Weights of a small transformer language model: width 384, 48M parameters.
Each number is 128 + 24 x the weight over its row's rms, rounded and kept within 0 to 255. Layers, rows and columns count from 0. Numbers have three digits each. The size before them is the row's rms in percent of the matrix's.

# layer 3 MLP up, 1024x384, rms 0.0456, rows 332-348, columns 128-255
096:084134150131088130141132104084129192111140132107131114111168104116122098160126125141149118112134116158146121136171136104143141106138164159094171094121136129130134136110119100167123115102129141133098147124108112061101137135125129121106087121120165124121108144129122132151122179123124137145158121144143107100110136129162099097143115139125146128153139144152123122133138127168156149126137
098:083081142075139130122114127139144140147120141113102123123124116110113074123067146130133164142141116134117135135137127104125080114160090120120071145151126148145120158120138146170067085156136133114154142117157129112140123099152119159130123156097146076173104095102176115122108077121122121137158109106146102123121147134139200102108103118133118120145094062101096112135090150095111125088120
102:159119128123093169088130151173108131145143184152165165099147156133138148110136159129129080147147140112120137130113149095092126108092096132137138131125121127111128129139111162168125071126066093074142152102110116131087122108132147095140155141142123092159150105136103141105102106134162120129096125082144132090115165160173166161123102160128136105155152154151117132087096107148135106148099
102:167181135150095153152096118095121140095096138103135140154111146136142102136130156154116124108128115148099129140114188125151120096107141122081135112138126110118112083055107167153142157131141119093117106106143152144134137135096119147146115118117131143098088136128138130144142097105130097110124133111156177119115136105138116132143121141103150114098159124119164131137156088131108150157124
103:186097136114115117078140130109145112141093147075091112106102134174137116123082076103117161148153107141096143145148158114142114096118163111120123124133136140134129116121186113153146082105124129156126135137108104148100100084115128129115122128127168123125123110142127110160107119128156117141110107138104131171114092151097101092174165131091127130112151103107143106113167110102135155148133
101:100120097131166127091141137121114123132139106115124116110162105123136112118107145087153153141129106125106097120111118108132087081086094132148108096114118099156136169147099130097132126110155107115136134132152196125102124118155149119112130180112124137144122140085123146136124144089168097110145110107150157123148085135158136140166120159132091108099119132113136139118057146167103149144135
103:134104110143144137153160145116176208126109100110109143105136151137127072115106154117170113136148096152108117153139110164082096178130101141122116141142167154136132121177133138101147136115104075119134143109104125108112110131122103103125120127109154119130145141179086135143141105136108112129103111094125138149110131154140083114111129121131140099105178132122086121150148105160123157112141
101:143143109131123112156094076130128147159116156150110121107131122147123149108119157152127122170081124141169170145167155154082141120101129129119130135151131171163147125120137187119147140156111156109126114158098138120124093126129113110127151107138142135099090115141165118162165105159120099114122096141125159148132169127117128143098124114111136137112116125165124122100151146146131122133132
105:097117112110076158131115147149117129158092129124139114142114142160126127124163137140111111118185152136158122135160132133100137094095115095079104091132158194155122111165146110123195125175102176086105139146133155111109092092122117145097123103102123108088086093118185101110136158161107120147151116115139110118101096211160136130143117103154152116161112097139155147120150139138104121165126
097:090141094124119105127137150152141130117127129090131143146147114123134122111138100118141116126085143123133109100113075118132154162179123109129159181163105129115100150146131155129121123154105111140125139166136138145139147099113141107094147096122164098107119124134122118165115112132151129132111096126118157137168117159157157097128155120113134141123133142068132117114151164066128178101132
100:103151077142127118163109108113086123090128169143124148113111135143128137109159122129107170131172158137137160136152125130107134098099076121091163149107119149192155168108167079113157133175119116140148167177111167149096108136165103181153132135143112113138117125144121177103122152147128148109116153130125121164128125137133141127145106143152127105117113092096071129109138138131109123116107
095:155147147131147127113131082128112141123126121146120131074116099154121131139145138137141163148141105165146122105113099104153106109116144168153119113146109078105101120093083115118114118125159101104121095149133117128121111146163126142123131130164111095133136119089083095134133116142126166168173162132108122127151132135104135127114078118152114123127161120084136170073137118153114108108119
098:129124107179140187166165119093109148123107157148109130156140144116126157109113165143130093113102099107122109151159131123127109169124138136120112164112106191136086125129156122149128106132133138113132095110128156130093117127112140103148151115162147128144135139166117119119127163090084143128155080175137114108115143115089142101132104139170121176167101138154177140114173146126163121104115
092:140116153107133082118162144094108152171122170103121131155157164115119114096134170149101149117096094139117126117127093151153139135157160103148089147094104155132084046162133098141124150085153089106112137149171118102167136135112087106124069173149130114133096141142104124139119117150105122134115121151127098132119127115140126140148076152140098136139141123122137154117138118104123059101132
105:146123163128135096109129157130137072123118143145144088143094139114112141144128127063115147075092124120160155170114114134094128127120133128097130159085123156120127112134122162137159133158084129097110110133115120132078112157106147207114157112104126133132138135157117109139167116140123132116177125098116152105125085123101140150131105169124172115114105109109160100132095088121168119101084
106:102138155103111119157134107114160115133113120128126139136114124109114129184119176114107135100105133139105154135189130133097140124132147127139128102140158137141163128150127131142163119115120133137121124135099135167105135111130093184100145129127101080088110095153133161134097164147094106122098117134132102103128112130131104129144101108152120124129103107153130136115192145133101121106153
106:156144135142092112146176110139129154158113107153112143091095136135129107147166048170164136130115173114127138141104148122142138123118139111143198119159113129149155120126127126144144163136109164147126091133124122100150158132095102118151084095108139133153081140113146079143192145177123133151131123111138133163096126113116144112136131132125118136128128126090108146166116122140175123107136
# layer 3 MLP down (transposed), 1024x384, rms 0.0427, rows 332-348, columns 128-255
097:148142145145144166092120131137130132129144108143113112132140177123164140124144117123129105142138136133136124102131113118115131113105142100099107123119146125119143133131097124137124144117115100127152108095184155187165129134098134098122128125165141160102110139113111143114155157104105129094129124153163129124107099149141153102108110148120145072129186118111144109130133105090121147087146
100:145119123108179155125105125127156091157142119129115052145093131071175097127121142130089108123151095146100151110135134158093127130174095120105137146119109112114131144116120153130085151121138134059098139087133150120112108123116106146133115148156115133148082129153140093161142123123117101111137135150171117133095125113131148082114111150120120107137129113097112144157140130120142102120132
100:135111106110109132127152141137124113156120090168128150122144104133073164105116163127133116113134123100146143094096151166107099149134097185149143126124153151084110123137133117156083117098140138092105137135139092112115135091100156112124177155117116125091140085117162124104136129142127132143089127138105114140085160138166165141086112160151163131091157130158096131112123146104123093172133
104:139152081101132123136124151061091152124132113157165142128125136118125135098137133153096127131122143103114134135144140086132127130104158121078118140144147141091146087124107158147127122150142072106116109149121131108129123120074149114129105145077071138124111135119100105132148146134091153149131126092161157107125149168162123113142102119162137116138133153156143123119120097133135134127156
102:107120129111114146119123106144155092120132100114103141117122134122161103160123147113097080161106152131154162108158159105114126122149137113082134120080153110128133118105132154130154128120117126148131135126119113123083157076114142139136091139128138095147121115061120125099157154107164133118115147148167116151085122136089116145150115166137087112150146092133128099165094129164108114145109
101:141139120112151110146127099109151117102160096119121146131165127121093143104160170108118129095112119180137095164126134159096150078116097120131131133096116144136146149138155102120162112118123113113152107108124168127138111134164111108122113141113158117126146184156150168170121150155149126129147105151175150155117173090178137122110119164136100128131098125105168127138113143162134151081105
098:180132118127121143157097111113108125093171181142101126116126141141136076137160140142124123142103126127097159123109141125107128158125150122133133143124117202159091159115111119119118104114088095128161084121137143115117141117128147175121156147161095119129154144120101102117100124145128155109097126131137162114120121130156112145136156119098124140127102148115103151141113105117142140150131
098:136089102137120139114153125119150110125168124124132141115156162132148134144116153104131107076133111140175104106166140114131115123091069140145100154132115103121090126135157125128100125138110137150121112136099155106134123154120118110142132150167170110086126158139134108172148135154111075141161157126105132109137148103112124134083118126136144118128127085115135134126127142115120139141123
103:116142137124141094116079130132169133112126076082125146156088168144140148136144110136088112139128126106121101107128114114151134116167131139100136108139162138106115101143122099125110084130075104084165111108101113111115070120133120101149117092122155078104112118126136120154122096164153129127147128151135145146139109171130127134147111119148152121172152104123152172124127160135125151135126
097:101163096132131127112111177123117117093139109136144099141129142158147144155167097115161113152088109110125079138099111146144139123131172130138092113154047100127170165109144100132108164127123148116102092157140141126153133115132113129136134105109116152129086116102129117156125103096122155139169109105120146108136106098075140156144149144104122146114148153113127156115139103103128140117066
104:086144099158159143123137156123094097128142143123127107139109141154129137144143149103109092131153108109102141128134122098118111096121105090109116117106141100159118152113144112116152135117110126109129133133184155122111110133085155144138140140130127162126147126100095143107123155133117097076099132102115155120104181117108120150119143159130156119120120152096085094083138178117119114153107
090:101120118159130098111140097098130107119156122159158098133128119140133117148157113131154121142112110118137137129085104162182127113119157107135153121118133141136143133152114129136155135158114148142107182097131151129156106160146145097157102126124079128073104168124132156126116124112122151140153126113125109114136113112125118139127160123162108157168135093154147151143178106143131098167153
096:134150169146165112140116139144163117099109145139146079138134128124063102130147101132109105108166131130136139173103095149151170145109164113096115127088132150157088129121158135138147097107160127140153067160142123114128097100138106110112118133127074112102115136147130170093148097144132129113114100119176118130116120141096117167106113133164122123140116092144127178122132150165139112115096
091:151140127099138107116146118102203120125109191154105150128157109100158113095128136094125084131115157127117159135124115158153143134115151114111150127109120140177148118101165118132137130098151116110094124142151140104118127142132137130151132154149204112103122120111140166124113134124111147157178145074087125094112135132061125110186130140128148147129144115124150131102153137142148104110099
108:156137144147129139126121150098118103123116133101098108105124101130132166094121147072107168097140166136109183112128095121148086101140158129134133170152152144168127108131132151129142136111087106058119105145137144106097194136147109130130151132107151174119123116141115080159162153133101147127130100075113113139120131125117181132145133143097137176066088111113168091177100136086127151097116
106:154186136088112122150160075133096138102131132122116130121175117136133132125152127105136106122111136097124150113160100072114136095095160126117114115106166154113144132172138132184131122130135117156109124130129110131156137115134156096158126143123136141094122141111126124117110142088185080120082132158097130131150165129107135153120133092174145091190143120118129132175159145120118163092150
104:154147135142110142099086114118150136153096117117115169103118119124146147162169103183092154135123137101162143109105128133134130131099103184117163147146138110114178131095125116125093107131120090108131127119127118074130136128105113167171136147122128139154109122087125139136098151114129130116117099117116128108151122159127141100093149107134143125093123121107140104101090105121150139122115
# layer 3 MLP gate, 1024x384, rms 0.0534, rows 333-349, columns 128-255
093:126088128117151146134134124143197137162118110091148120111087154115134094081137147096085113108156116132118102120125134078108127164133127137118119122114137171160153096151160120136100114116152120122135130101127121141121124124125142104110105135133132104139106095107115135129132108133119124165099104166126137144120150095129131099141113089136105120164154086131117119134137138162124151130103
097:139121134174109096125140137196083098121119139132141131125108153156101149119139104119114116104129138100135143115160157093135110107124159154087169122129101093144137105093119116109181135120121132158129102153127071151099137123194145094122132135129130136106102107121142113113123154126120108134107139132141127083158114132128112140153111100137113174177106110136142174149129115123140145123124
097:115142100152112087120138107095108131128085101141119135079149099101104107083101122116096114156147145116085161133133124139153117138101114127152152140124130114135119084139191135109115073114119137137159123104126115139141105167179145091113119113151156105162107114116126142114120128181157140143151126148110143122139132136192127141165154077167120137143123133137116120135076132155133112148134
102:155097130099130099139099144106193124159146119076127127141118161120108113092142139119133163168156150114103176134132145094075134102150145103147131145139118134109140106106136135096145101159162136114138144108103106165123153150159147165099096147095144139143117124153142150131162127117133116124122131109082116134105098141146109131157123145161119145113127109126124139130095091139133150117129
103:135134108164111128155105145059105132157138133073112152151144171135118166116176103117144135134100120130110134146102139136117105137094137141118129124137136141136120102107086144136150108156103081081148120164114131138152123122150145139096107160117148086105099106113137158093120154138148117107126162129154088117061111170141127104163089112140117163117145082131152089113129087190132106099144
105:111112099145146138114116131111092181125120156135132143147122178105119141127139154106113114132154121126133128096091099105129084101149102152131111120131154105107094077149139154175122127151101159094121086128112151127142121147125146138069082178092138149161072095128162131137136133166156103135129121150120122123093118102165116121135126099103128163116148076140141121137103128082118134141105
101:116178137133146146159109139123096186141146173130182154159132112128143091130117130107110099134145144085144110114119128124112113160137142126150134138118138118119136098139106187144132111130133128139133114167104173148148141145121147158063095116150188095097073133106151129084117121146132160116117129129119155183111131145095096158174184122120119131126134127147128130127090121089151138117145
097:141111126134159136144120145121127153179114132117145112106112170130107118101108128133083165138133152137093155138114139146134106151092147151164104105085152127143112118099111131133115177132115128097104091096131103144089127137123129099139128154124162120115106117190139100157158119119161077150152126160112109144106105104142140142139152118146129143140126100159150150130134140144097122130112
094:148164155090161123123148116105125121105137070133085142122154145143136113097124133081139160136120151117139133102114131156078170142165124139097160125117132110136120123130145130090142164128158140118108093190148124146123135128103137166096084129141110112156121146113151102123109103107138137067189136119156155125115151118151102165133165111184155090130149103153125125159146147146129121178089
094:109139075128169141160143148113114165128123135103138147114154165108100143083121116140098137147179183148139161155111121120117148119121118150112190140128115129162108165149151103106167140126067141101122143140141140191145164118134135127108122110123145100110141132111124179131126122137154151134149111145126081131120098154126145153111114137161115117127101086085122136128128171120125129131066
096:109166148172159138145116163137164119153103111100140120155147164143110124113114084098119129140141192163136119099095134120165122171096140132111114117125160121129121165090128147102111120109087076096162133121158086117128129114112116133105107068145171048151094115068101118150129120158149134117122101134137158125137137152141156112134127094174085152127126118072172120090122099121148120104114
102:117170134158113116158117144158130183133171117105128155145162142123128143096128150127123188124137155150170183089113092116108082125161169148126158153132123125109112109131138077135131133156153150150137134183120136143128135120106149153121103169191137136160120171091176095154121102129130157130113120157109147142178105143118100145099126108134103133131118120121150144149149093124133124118113
086:113148130094093091132138139125094152174129142118133153114135147148109104123130124128125155138174176129203158104064167114141076129091127142120106128135111135137178088116111125136117107104172100107116141099177151090150126103139123120134118104165126109134146117118096147116126125139168115096161115152106156137107103138158100135154091116141113120144076144127107111133130134157086108113114
099:138156133091169121130138120088085151139137144117163092163098119109133156125161150089121072120136133122101156121095127168155147119153176167126124155084123125147112168126130142193087141123152176133153156148138127131168123126130129116092115168141116083154100116150124156166098111108142122144150128144143127143144117154122091089114170117154125131160118120133129141118162133133122130121139
103:127160132109124096114123165135104111153132136084162122121102135155051155122112124133080122121142143100172113167147166174175109119108131148092138144124095125105126083077125148133129132128144122144105136089152117121139107155150109124098104128140162154098128112146137122098166183131138130137146132104122175105137101136148144112081137118114104125131103140152126110107136119144102119164131
108:156133125173139146111120154084106127147132107098153142113121128133090147113139135127120165096077126133111118120140142126156104163103145125125155122161129119130132115161120155128138105139142109077160113181108086079121103119105117118097111100176172130119093121149186146167109122135078119136168104134114141102170129149132116121185190099111077120125177117186123106111169152155101096158123
091:120155155098129115082131106147117153122126162121115126079145140111150104105125093115142108082105161118132141103082160134126098128113125122123156148097146108139144151139119159157146135096076125099087156127126158147139139169096147171092123097126117105140095101145126138083115159117172045105132137149105103162108204132139154120146095127134138123124138105147144143142131152141125126150175